From a checkpoint of a small transformer trained on Wikipedia: LayerNorm before each block.
Each number is 128 + 32 x the weight over its row's rms, rounded and kept within 0 to 255. Layers, rows and columns count from 0. The size above them is the row's rms in percent of the matrix's.

# layer 9 attention key, 256x224, rms 0.0867, rows 98-112, columns 0-111
size [ 92  97  89  89  98  94 104  98 100  96  90  94  98  87  88]
[[117 161 177 130  75  82 202  95 100  87 162 111  81 114  84 184 129 179 138  96 103 140 135 137  89  80 119 179 113 162 196 125 114 120 113 179 116 160 112 147 108 178 131 149 146 158 161 112 150  71 147 154  92 118 172  98 116 148 107 162 105 171 125 138 149 119 132 134  95 106  74 113 149 154 111 123 124 115 148 154 149 109 171  69 153 196 182 128 122  58  99 133 138 151 124 130 130 144  64 163 135 153 122 162 161  89 169  90  63 104  99 104]
 [ 61 127 155 149 161 151 140 127 118 105 141 104 142 122 118  93 108 130 157 159 181 125 183 180 213 119 137 102  89  67 107  86 127 110 124  97 181 161 108 128 136 126  97 175 126 124 139 105  89 166 157 142  96 102  77  82 113 141 129 147 124 176 137 151 120 137 133 179 180  90 124 170  78 148 123 206 120 120 129 104  86 179  98 121 130 185  66 153 153 125 102 144  64  99 149 182  81 102 112 162 126  94  97 116 121  63 122 111 136 145  83  94]
 [162 101 156 131 110 178  77 124 197 198 111 110 144 128  97  78 131 108  93 113 136 130  66 112  89 124  97 154 126 113 146 157 129  90 173  47 192 144 144 152 135 147 167 110 145 138  83 104 107 104  91  73 108 207 131 180  77  82 125 155 110 184 148 154  97 105 159 124 121 188 160 136 112 114 114 183  83  62  70  89  66 145 156 150 142 124 141 150 131 133  84 110 128 149 144 107 135  89 167 126  99  87 116 135 158 159 112 122 115 107  88 102]
 [179 125 100  86 122 141 113 150 154 133  54 125 149 120 102 104 138 110 168 146 110 178 158  66 105  75 190 122 112 143 113 151  86  85 104 126 128 105 107 115 122  94 164 101 165 151 135 123  83 118 187 108 149  94 108  82 122 151 111  89 122 105 199  66 107 120 109  71 176 148  88 150 175 155 173 170 113 122 142 170  94 141 157 174  51 151 128 151 149  90 119 154 199 100 133 104 116  87 164 154  95 106 150 126 136 111 152 127 105 167  90 163]
 [ 79 115 107  95 144 117 157 101  96 110 134 120 143 146  72 150 180 161 153 167  65 138 177 140  84 176  89  69 205 150 150 116  50 118 149 133 140 104 175 161 167 135 164 130  88 145 157 156 150 102 169 123 137 102 174  83 170 138 103 162 182 165  78 113 123 174 132 154 159 157 124 137 124 166 127  93 114 134 128 137 142 148 164 101 161 156 124 125 105 113 195 147 107 131  98 163  92 125 114 178 124 137 104 121 126 143 145 148 130 183 137 117]
 [ 70 108 197 101  99 200 159 163 149 104 117 114 153  71 108 119 147 128 119 142  99 138 168 116  94  65 159  75 132 133 158 172 171 110 141 130  32 123 120 136 108 142 122 155 132 137 121 111 101 108  89 180 126 155 115 168 130  87 152 161 140 158 136 111  81  88 153 152 160 102 172 111  82 101 118 177 130 154 138 153  99 127 138 153  85 107 113 127 118 133 172 176 136 199 182 195  88  91 139  71  97 164 118 202 107 141 112 114 131 135 155 102]
 [110 157 139 148 150 124 134 137 126 123 201 148 152 152 105 112 166 133  76 167 119 130 164  75 185 127 140 121 132  95 131 138 105 139 138  85 206 145 129 137 124 154 157  24 180 132 135 137  98 124 117 161 153  45 158 120 151 102 131 171 145 154 149 108 148 130 163 167 142 114 101 125 138 148 111 140 119 102 112 105 144 135 133 185 157 159  90 208 182  69 148 111 137 166 175 117 194 137 159 147 139 104 152 149 111 170  95 130 139 132 103 139]
 [139 121 147 110 139 134 129 118  82  85 119 133 104  90 151 158 168 134 116 175  92 148 148  70 108  83 105 157  86 105 125 187  96  84 128 106 164 118 157 108 122 156  90 157 128 163 118 158 125 106  92 153 119  87 106 149  93  90 160  66 134  96 128 141 171 105 121 125 124 101 109 166 164 182 128 142 103 128 172 207 122 134 147 155 118 139  83 162 168  90  48 143 125 136 117 115  81 145  66 114 117 135 130  77 136 145 108 205 150 140 163  93]
 [135 130 153 116 123 158 133  92 122 103 179 174 102  60 158 170  98 131 148  97 125 128 144  92 154  69  80 217 110  74 122 178 116 156 113 116 171 133  93 116 104 148  46 122 121 102 157 153 176 105 160 101 156 103 108 163 156 115 152 117 107 119 115 113  64 119  90 143 179 128  69 119 136 125 143 114  75  95 174 126 152 142 113  94  95  78 165 132 192  82 131  88 143 116 133  72 178 116 180  81 125 164  84 112 115  93 135 136 162 159 194 116]
 [153  76  80 116 173 170 187 107 103 136 153  73 142 101  60 114 111 102  80 142 154  84  93 111 106 132 136 118 173 184  80 142 115 123 132  58 117  62 129 141 142  95 154 134 187  73 125 107 102 111 165 125 158 105 116 159 106 120  55 158 164 177  75 151 162 116 191 147  99  96  95 146 165 143  90 117 174 141 146 140 134 169 164 104 138 179 144 149 110 142 167 121 120 146 155  83 144 117 146 135  76  89 138 161 157 161 141 115 148  90 117 105]
 [178 203 104 167  84 167 148 143 125  91 146 157 133 109 113 147 186 118 119 176 127 179 155 152 124  96 153 140 159 172 127 183 140 155  97 188 125 147 167 113 156 155 100 130 111  54 129 136 183 182 141 180  99 178 165 149 108 104 158 131 145 104 146 129 155 146 103 136 129 137 154  91 118  59 144 130 111  67 110 203 125 142 184 127 141 147 105 210  94 132 115  99  87 110 200 170 165 133 127  29 162 156 157 145 171 112  59 101  95 133 135 148]
 [118 130 180 115 128 121 135 105 132 160  98 122 136 121 108 169  96 122 131 126 155  88 100 178 119 160 155 112 144 185 138  93  98 118  87 111 120 169 126 103 155 131 134  98 119 160 131 139  82 105 215 137 113 139 153 133  78 147 135 123 146  79 163  96 150  95 177 154 120 139 138 121 119  96 108 107 144 106 159 117 127 160 148 133 178 113 145 171 152 163 171 180 130 142 126 109 170 113  94 141 161  61 200 143 166 116 143 170 147  85 191  95]
 [110 170  72 102 105 115 124 182 137  95  71 127 103  73 155 125 126 162 172 141 136 156 143 135 124 178 160 117 138 116 158 142 128 123 124 124 172  81  79 187 105 159 105 162  53 178  99 119 139 139 129 126 150 144  85 149 130 150 155 149 110 147 132  69 109  95 118 163 141 115 127  85 116 148  85 101 130  75 140 154 137 149 167  80 142 126 120  86 115 129 145 137 154 157 163 166 125 137 139 136 112 162 127 201 125  63  88 160 120 135 157 122]
 [167  86 167 127 154 189 151 150 162  72 122 156 184  71 104 167 143 122 141 123 117  81 114  44 168  74 162 162  78 204  98 127 145  90 113 114 117 172 126 103 160 110 162 139 117 178 128 123 158 152 140 118 135 119 115 164 139 136 113 119 223  86 142 109 101  94 101 129 148 117 158 109  84  87 137 143 162 120 158 164 139 163 107  45 151 162 145 104  68 112 143 143 109 152 112 159  53 130 180  93 108  76 119 120 118 130 166 208 125  96 170 123]
 [ 97 108 124 179 120  68 143  67 126 111 153 166 128 193 116 100  76 108  95 171 108 155 105 109  97 109  98 157 135  95 168 103 187 153 155 131 160  87 133 105 132 112 127 113 141 213 118 135 147  91 172 124  99 144 119 137 169  80 169 190 108 160 125 105 167  83 155 112  98 110 124 112 118 105 100  62 105 174 109 147 160 131  61 154 119 184 107 166 133 118 151  73 133 146 125 163 112 146 103 199 132 110  97 142 194  68  88 201 134 112 128 191]]
# layer 9 attention query, 256x224, rms 0.0865, rows 99-112, columns 0-111
size [101  94  96 103  93 102 100 104 102  97  98 101  98  92]
[[117 153 118 142 148 144 163 134 138 104  59 120 120  99 185 117 112  67 155 130 100 137  75 143 143 122 214 116 129 131 101 181 181 116 144 108 126  48 148 145 101  88 138 103 189 143 151 121 161 123 165 140  93 140 132 192 134 155 125 117  95 165 115 102 124 109 126 113 157 140 162 154  96 120 177  93 144 106 150 180 157 145  87 154 134 133 103 103 139 135 101 187 124 194 103 126  61 135 128 189  66 160 113 147 194 103 179 126  99 123 155 101]
 [141 108 129 126 128  98 143 133  91 159 197  73 153 140 133 159 173 145  97 165 149 121  83  81 118 128 150 164 112 130 112 211 109 156 123 117 176 101 181 150 130 114  85 140 139 154 146 141 149 177 137 153  99 138 100 150 130 138 130 124  72 104 149 160 138 114 148 202 168 204 123 105 109 112 137 124 141 146  99  73 115  95 167  88 131 115  99 110 130  85  97 103  93 158 178 104  48  87 142 165 113 155 144 162  66 163 128 143 109  87 155  52]
 [158 109 112 140 121 111 181  63 159 110 109 100 184 133  84 143  98 111 117 165 188  83  74 130 145 119  99 101 131  92 153 154 131 130  66 136 108 117  82 159 122  88 149 146 185 174  52 100 163  69 112 150 108 141  78 129 176 183 163 147 199 165 160 172 110 114 119 168 144 144 119 104 116 108  62  90 108 123 127 189 117 123 161 124 114 149 119 127  66 173 103 122  97 131 183 136 140  81 121 140 113 130 127 147 149  83 204 157 120 108 141 128]
 [121 164 153  95 169 223 114 132 157 143 177 151 122 137 109  94  82 140 152  57  75 161 107 186 137 145 176  80 187 135 101 104 136 125 166 195 140 118 125 162 159 125 109  95 154 171 131  99  70 110 177 140 119  70  94 118 156 142 177 129 109 135 136 109 160  83 122 110 126 129 158 153  81 153 192 149 123 121  95 116 141 175 162 172 196 165 152 127 121  88 169 104 136 176 126 121 100 129 127 132 117 123 137 140 127 137  59  72  48 118 199  37]
 [ 93 122 144 175 110 193  57 169 156 116 125 117  95 135 144 145 115 159  61 118 214 188 160  92 131 117 194 143 153 109 150  93 112 148 163 149 160  88 121 149 112 103 108 115 119  96  79 123  96 137 146 108 112  78  62 108 189  73 192 131 176 153 121 145 151 121 141 142  74 101 101 174 148 149 114  85 174 135 119 182 140  93  99 111 150 164 126 141 126 112 142 152 146 176 185 141 146 164 167 209  82  82 103 103 130 128 138 135  95  67  62 151]
 [134 136 104 176 102 100 133  44 162 108 127 116 201 126  74 141 127 112 164 183 111 130 105  60 138 123 122  83 127 122 112 107 183 134  68 164 110  87 162 147 147 149 141 103 115  72  74 116 181 128 111  85 119 127  93  80 101 108 162 157 111  87 124 117  48 133 114 173 106 180 154  97 149 176 151 110 114 139 130 142  86 131 155  63 123 183 136 103  93 134  60 101  87 126 100 150 180 100 145 125 160  55 144 134 181 137 118  89  95 153 106 162]
 [102  75  84  99 161  56 164 122 118  45 135 106 148 178  92 135 118 129 156 157 158 152 115 140 116 201 123 108 129 138 185 125 181 133 107 102 172  86  86 135 121 100 148 163 104 101  85 106 173  99 150 128 101  89 170  98 140 109 124  80 156  73 163 156 127 116 171 116  77 160  99 124 112  99 150  89 146 122 152 171  99 160 110 118 140 146 222 160 160 116 109  79 112 104 122 120 115 106 103 105  85 107 124  75 162 159 102 173 155  96  72 142]
 [101 158 122 129 129 146 115  84  96 155 187 134 173 130 122 149  93 163 119 161 163 160 153 132 119 209 119 116  81 168 130 144 149 135 187 103  55 118 101 170 147  53 123 171  88  91 129 136 135 136 201 117  84 136 120 133 113 119 163 102 206 101 159 165 168 102 165 188 137 116 117 120 178 151  88 115 157 137 200 173 134 112 135 149 117 132 135 148 109  92  84 127 152  81  82 163 118  66 205 148  98  60 158 163 132 105 124 171  68 156  84  88]
 [101 127 142 186  98 130 101 174  76 103 171 124 154 141  67 162 181 127 164 146 140 143 127 100 156  82 148 137 249 101 113 115 107  83 147 161 181 118 172 119 144 125 131 136 175 206 130 136  92 136 127 140 109 156 139  95  98  55 137 169  96 174  87  92  97  89 142 114 183 128 113 110 177 110  77 135  96  85 153 153 118 150 143 136 188 119  80 139  91 107 104  88 112 144 188  69  92 141 104  91 122  94 137 191 116 142 138 176 123 155 168  99]
 [ 99 135 162 122 115 134 118 101 181 107 171  79 141 135 144 156  68  81 159 141 143 142 170 111  67  94 131 173  88 148 130  84  64 153  70 127 136 177 124 175 146 114  77 146 216  78 164 134 139  61  73 100  77 135 163 177 143 124 158 137 117 161  81 168 137 163 137 115 135 127 112  61 149 145 148 100 104 103 125 139 182  71 167 135 188 126 149 126 116 151 128 179 109 122 106 125 140 147  80 132 145 158 201 109  82 139 115 114 105  96 115  84]
 [161 110 120  77 123 106 132 162 128 159 170 106  89 108 145 126 150 127 118  83 140 123 103 134 123 120 131 131 111 118 102  89 111 144 115 170  36 127 131  29 130 146 133  90  96 156 183 116 135 102 161  83 129 141 132 170  94 107 173 153 136 112  86  91  54 138 105 101 133 121 121 195 125 112 105 113 112 101 105 116 131 128 152 121 128 135 108 128 196 164 174 121 125 139 146 137  91 178  56 124 153  90 186 128 147 114 139  78 121 131 141  69]
 [ 83 127 179 166 178 113 130 137 146  75  80 116  98 152 135 109  60 105 136 155 129 160 128 121 143 119 179 123 119 120 164 159  96 213 152 121 140 131 135 121 105  43 121 142 182 149  87 111 192 118 116 156 166 155 109 163 112 134 150 118 165 132 115 176  93  91 103  64 130 140 124  69  98 207 124 110 120  94 176 233 124 140 152 165 102 153 148 135 121 175 109 168 111 158 124 128 111 117 130 157  84 121 139 108  49 127 117 118 143  79 155 127]
 [126  97  97  88 202 166 148 136 123 123 128 127  90 127 184 148 155 183  57  96 129 116 177  88  72 150 168 172 165 117 111 131  90 143 184 121 169 153 105 101 140 139 150 106 189 172 145  67 127 177 154  97 130 133 149 121 102 183 146 130  83 145 145 172 166 113 125 102 103 113 157 115 140  95  87 126 141 150 137 150 141 138 142 123 135 104 146 190 121 142 111  78 108 147 174 118 107 152 160 104  60 109 150 131  57 104 101 132 192  87  98 176]
 [ 97  93 164 116 112  93 120 123  89 129  96 202  78 184 116 148 105  69 118 169 100 169 167 116  46 166 150  80 171 119 122 143 120 128 134  90 155  51 199  80 150 122 145 140  90  55  86 145 185 116 150 156 113 164 109 113 123 159  77 144  91 111 125 157 126 100 128 108 139 161  32  67 159 158  97 102 104 136 164 120 156 187 125 109 109 136 158 127 177 125 138  91 113 188 118 153 149 119 159 107 149 122 128 116 146  98 132 129 145  97 128 213]]